Weights of a small transformer language model.
Size: MLP 1600 GELU, vocabulary 2048.
Training: a variant of Muon for these matrices, 216M tokens, 4860 steps.
Each number is 128 + 24 x the weight over the matrix's rms, rounded and kept within 0 to 255. Layers, rows and columns count from 0.

# layer 2 MLP up, 1600x320, rms 0.0459, rows 108-115, columns 0-159
[[175 143 125 152 124 134 118 164 106 104 126 119 135 186 142 130  89 149 158 127 140 117 108 146 128 131 120 119 138 130 149 149 190 132 102 101 137 118 163 104 107  90 140  97 123 144 121 111 127 123 138 138  99  94 147 152 109 108 148 115  97 138 100 100 107 140 130 103  68 108 133 136 114  85 110 114 141 124 159 132 109 132 133 152 121 131 109 117 119 107  84 123  97 121 129 154 112 134 161 119 147 158 182 116 147 139 120 121  88 141 140 152  91 165 166 160 130 122 144 122 132 141 147 125 154 143 158 129  91  90 128 127 132 154 158 103 165 145 122 169 108 119  80 113 161 141 145 113 145 103  94 118 111  92 159 117 157 178 163  92]
 [136 138 112 149 136 180 112 102 111 175 100 122 123 137 116 120 124 132 138 109 141 130 142 137 124 118  93 133 113  97 118 115 148 120 107 111 138 105 149 120 123 169 147 128 124 156 132 141 135 112 138 104 114 117 122 113 119  51 124 106 168  96  97 154 137 123 136 126 155 175 137 123 166 129 112 135 136 167 102 136 173 186 103  94 103 119 140 133  73 145 139 125  93 144 134 144 107 156  86 161 128  91 130 139 136 107 115 153 149 145 139 150 154 110 101 125 101 118 130 149 139 128 101 117 163 132 143 101  78 113 150 115 101 139 136 168 141 121 153  99 118 126 146 185 105 150 189 119 141 144 147  99 116 105 124 119 113 153 175  98]
 [123  67 137 161 197 123 123 114 149 132 155 152 145 142 114  98 158 136 149 159 104 149 111 136  90  71  97 128 124 168 131 143 124 141 134 121 166 130 126 152 138 103 126 112 102 113 103 118 150 138 147 123 117 121 173  90 147  99 131 119 115 121 149 193 154 115 108  81 126 104 129 113 118  88 134  74 178 107 125 168 131 110 132 105 124 104 119 126 143 161 136 122 117 134 132 129 127 131  44 103 105 102 178 156 119 145 101 181 125 127 100 108  99 148 144 141 160 121 117 103 111 103 125 102  96 115 122 140  74 120 140 124  99 148 103 140 157 160 120 128 133 166  86 113  67 138 146 134 122 113 113 133 139 127 169 124 102 133 136 138]
 [ 92 103 103 126 135 152 112 145 123  88 102 128 107 102 126 125 140 144 103 184 108 129 162  60 135 107 145 147 152 165 121 146 124 150 134 136 114 130 125 148 155 105 127 154 115 104 127 106 158 130 113 144 111 148 150 170 116 159 117  95 157 147 146 165 103 170 143 131 100 114 125 139 122 114 134 126 110 140 141 106  98 142 137  80 179  53 131 122  72 136 121 117 172 106 123 139  89 128 130 137 112 101 153 158 125 130 108 136 148  81 109 143  91 111 123 118 139 142 112 164 163 119 129 145 136 150 157 114 105 112 129 131 116 149 133 133 138 125 164 112 154 122 160 101 129 154 105 134 146 129 166 107 129 104 136 161 117 148 103 152]
 [137 138 147 109 123 102 129 116 112 144 107 153 121 144 115 140 151 131 110 117 114 139 162 107  93 157 152 125 146 115  95 157 185 141 114 116 107 143 110 175 110 154 128 126 102  81 109 113 117 146 150 119 113 130 167 163  81  95 138  98 121 123  89 144 150  96 160 164 111 155 116 142 147  90  82 133 144 148 145 118 147 118 120 110 158 196 143 122 135 134 126 162 162 149 118 101  96 128  98 135 149 128 144 112 142 129 150 111 146 121 133 161 145 156 120 153 211 141 134 144  97 130 157 145 166 132  89 117 126 167 126 151 109 113 120 129  92  92 140 124 124 107 102 124  97 135 113 105 155 122 129 148 170  65 141 110 131 149 179 129]
 [130  57 105 118 139 145 141 153 143 117 113 146 124 157 120 134 163 126 124 126 106 153 140  96 125 130 129 167 131 141 132 141  98 145 115 124 125 167 111 176 150 131  96 124 113 106 142 125 138 141  92  97 146 141 134 116 136 129 128  80 118 147 107 106 136 110 122 110 132 116 130 133 147  98 107 107 106  74 148 149 101 121 164 152 133 137 100 149 100 104 154 109 157 139 163 103 116 115 132 106 118 153 136 131 103 137 128 155 143 126 102 102 112  95 131 157 104 127 182 121 159  94 134 118  86 119 126 120 108 100  82 141 125 109 160 119 110 101 103  73 140 172 101 156 159 143 153 137 143 136 117 151 143 121 119 139 142 100 147 166]
 [ 99 138 142 136 135 119 123 133 135 126 110 155 120  84 106 170 168 157 107 121 118 122 150 102 109 141 135 133 139 150 135 138 132 104 101 143 145 144 121 147 129 157  98  99 118 122 104 131 170 160 141  73 175  76 157  95 128 104 114 132 143 112 133 179 101 126  95 101 113 114 121 165 147 141 137 106 157 117  90 118 115 128 127 157 151 163 105 121 153 125 170 129 143 144 132 126  73 107 110 101 106 136 118 126 151 119 105 167  91 147 133 123 178 156 180 128  85 166 177 102  95 137 173 102 138  99 112 111 140 138 164 112 103 121 179 108 125 155 113 149 124 132 158  90 135  96 185 115 117 194  96 140 108 106 120 103 137 133 112 158]
 [141 104 127 137 164 131  97 124 191 116 172 133 147 131 151 168 114 179 138 132 108 103 121 115 167  98 163 136 145 142 168  91 136 151 107 141 117 106 110 122 170 132 115 115 166 156  93  88  80 144 151 121 147  75 107 108 101  89 114 121 110 110  62 144 110 122  58 120 130 158 149 110 103 150 115 114 151 105 147 170 112  90 152 100  80 116 134 107 195 105 120 145 119  93 148 111 138 157 150  81 117 116 157  91 122 110 111 148 113 100 108 131 118 122 122 123 115 113 122 147 115 150 104 149 143 114 159 126 133 138 166 141 126 135 111 119 109 157 142 145 127 107  90 115 161 143 118 137 172 124 123 144 143 155 120 133 123 155 120 133]]